config = dict(
    norm_eps=1e-05,
    positions='rope',
    rope_fraction=0.75,
    qk_norm=False,
    bias='none',
    tie_embeddings=True,
    parallel_block=False,
    init_std_qkv=0.0336,
    init_std_up=0.0336,
    train_tokens=648800000,
)
Each number is 500 + 25 x the weight over the matrix's rms, rounded and kept within 0 to 999. Layers, rows and columns count from 0. Numbers have three digits each.

# up: layer 7 MLP up, 2304x576, rms 0.089, rows 641-654, columns 384-479
# down: layer 7 MLP down (transposed), 2304x576, rms 0.088, rows 641-654, columns 384-479
up641:479541478472469533509529509513501515436508538487466519503496500505491448498491529523486540504519546498478559492481481497513511515480474517501493472525493525501506487529449506515508511511490496525521470505525516485462517463495508552519494535470512474497525528480485499466519499521476498496
down641:460515513525485513519479521491506496451485512501455491509503517484489508500492451532485492498483465483495518522506538497488507554530489475501527566535492509493561424500510468458463445498495505487431514488558487510533548544494520541514481533496532496547491512480474478523499497492538517492
up642:539496489460514489545499595470473479531515475510516548505477501490528526509504519527511501503468513501498514450540522537506469499512463509502475515490478456555508513496474492532470501473511508494461476482520492525426548519515478515492492508509492462528528537502472504515500485482467503564
down642:530458501475456516494481482524536503501524490492496494521515507498501500521515532469570438483512499500480499493494519488497471518498520492457498485552513491476536480503496531531507492525508544505509488538445421503544520501535482503477527507497509515481519508513487480499499499516520520521
up643:547508508454524457489508528498514516562465465517503510516524509426482516481494517547504513515520486544464506488484525530514532516507458518509486501466507539522496496507506481506492480511511545474529555518503541498505506461502488534482502479556513483497522462520536494485526500526498451472
down643:517489483494526513515522491418522488505510588509431537529507490482496503502496492526501429473511439498513546489550447496499472472474519525473505518490494516513466546490508531534508504521511536460483468515522515509492503531463484485530474513475534505513526474546508498533498507488511486480
up644:449514492488496505522489509482470495523502507505570493532486497560508508511505479516460492501534515470500496547510482495507521523476468501523467494518471474510531484515494490472488508491526473511483531520488496493508508497468442531490469497481556490470491482490535479517522495486484493501
down644:479500480470526458506520503478499474519503487468503499474469506516489503509479460513493511492465500530454540493500490467514440498507491504530498539483516502520500485484505507491464460477475518507536461504482477484517494474495446521524516446507497517459504507505537519493470479516480489527
up645:461477524477489488539485509523483497540481478454491504487501500472504494490545476499465506542514508536486506512530511519499505528519542488471500495511487499497497533494479486506509486515485526537501518507536490503500509503481528530481485514470486487484527480463487503519513495508505522495
down645:492492533530503560504539483545468472493495523476511526483523512530507489521494524517485529494486543485464443476490483499489483540517447525461566521522465490531496515535460520529496500537483491530519487503527498495506512526492468479476507515523515493513473494518507487475496532549494486545
up646:468481472523471519462491484474511459517464544499483528500531492421487511478493475504497487533482493504490483499479550504470499484490546516515480521508551506489497493477491504497470529524484462514481486567530445494491518492475527480493498515502512500506491482483480500490524522502510481487
down646:524489515547560479497509504472486476533536491518495514456481514478479469486509500538494475506551514493497521485518490471519487500496529481494462482511512455510498511495513487475508501500521484487475516491527533584513501491490481497477499479467465486551530455486546525455472487482481486498
up647:476443499505490511457474485493476508469476470471515465503484479500495480542466484562525513497523542532489497489516495510486537464520488526556474530475489493515484546542488531466477530509531536488497515552515513522536465462533461478480488516470532547525507466439455503522526502474455480507
down647:519518482548511502485473510547475459485463513518515475530496522486474533502546502479510501471510486457474482502484511471559498525516515460485503480462492541428540525539450503483503505455459502557481485442545511559526515477451495562499569498527478509453500491479520499521485512444485506451
up648:483526524511510480513508498480476486480552476466521454506460452486480458507526465520518475502505496482520513449466482458523515455479509545499496555481527470516508484486500507545504508499513508466491519514528469493500503476503499490501519507497506509495478469542491500482511493512496482513
down648:505520518520521485510515502490508524543485496473480484501501480495499552525509506477499518485507519501522478508523508491464490511494473515475478483480485475534513486472440521454504513477489529498503457533504536475549517496486505491476484501492471521481461509526545517489503493482515482510
up649:492540511521478540473461532464498473483468496508485524496524518516547539531542511457508465464471492501547516461463507514446440476462503511531517521550505519511485499462498531464471475464520513513485505509506488497486507474490464537533555479486482521474537543490545492510488471486469543462
down649:517541451516514450531533484487459469466469541470489494497471497520467459512492447504518515496522538518477502509492484471495497502482478511527493484498490485488516458506528507475500525478507516495512494517453515502525504480511532453495471519504506449476500535471458490437497529512522498504
up650:519446457522512509470509515546491535516451494472479481474469487446524503447475480515473491533481565512529481506525495535507512475487503529452520537470514498512488525494514469502494495533476535476505500493527501507528546497501526538502449488476495516522513525547454512487500468517489480462
down650:499439500546543510468512485489499491504513493522512502470498487469512498512472508513495469532486535485502453517505511556501496509510527507516528475519488486443497496488502540496512479504448494471511512501500486502458492487483506519541429475521508507524454513518473495519486508535514505470
up651:428504452485485427519489527492481484497507492497537479478521511517494465539500493500468548550510516479482510477498507487486450502481479519485496500510466518482479493515502505508476507494516487522484475518504501504485494475531458525515509515517505516465485492477500450466497525509492478534
down651:527504498516524521572530512509490463532525511487489522512483533509507502456479579521535491533471510514537491467496484505468477522495488490460484500491507504451471532482468502466531498522432487486512519491501527477509520505485493509507495507489525507477516476525508497515525513494513520533
up652:500498483500514517490484485492441490527486471480477443530477508529489449491491463511495460522507535504457506508484490512495507511523497506441507515462481517514503527468498496478438523540488549506466465490502490481455547467502492486462538494481471465504487488500467510466492493496453487489
down652:486546503496508534506546485505501513502508492497522510538444517522496466541518500517486529519488499438483500510588486523540543526547523537499500543494495544458459398500473502515492516474538492522468502501489543510481426510465518479530430528494477441474506507497501471515492492527518492477
up653:479528461512547438460495501499496503474519537496514478496481493498499487480514495477523513537475519472476465540468545466475484502522536557506474480485517490550493538482457487487504490527486536516551528467513496519513483518524480535511459461490452533462502507482443474494494481474524489531
down653:472516475536469489519471517520482522512498514500505478431489523540485480466470485506524483506501475503499453552491479509492466505511545542502452492529480478458496489501488504506529452539475527522509480457503498488516494541523481493484489465479495543516475535472538498503498508495580488491
up654:481485473489499504505480501531511536561516520491505488495467486490486515504505527481556516506537530479483534503482517546508508511487442494517521505531500474516529499500494484475510487486482499464486478520529506505471551475503532467466514518545497524501506513475526491494485501480445455514
down654:560522513526531484546505474468487484528490499539506491492488492466469495500490488484504509519486500481541542497461515478534482538531509461468522534519510490500484493507502518525492486468463506487520492486517507508494539489455476524509470511479491507516531480474466506483532536475490480503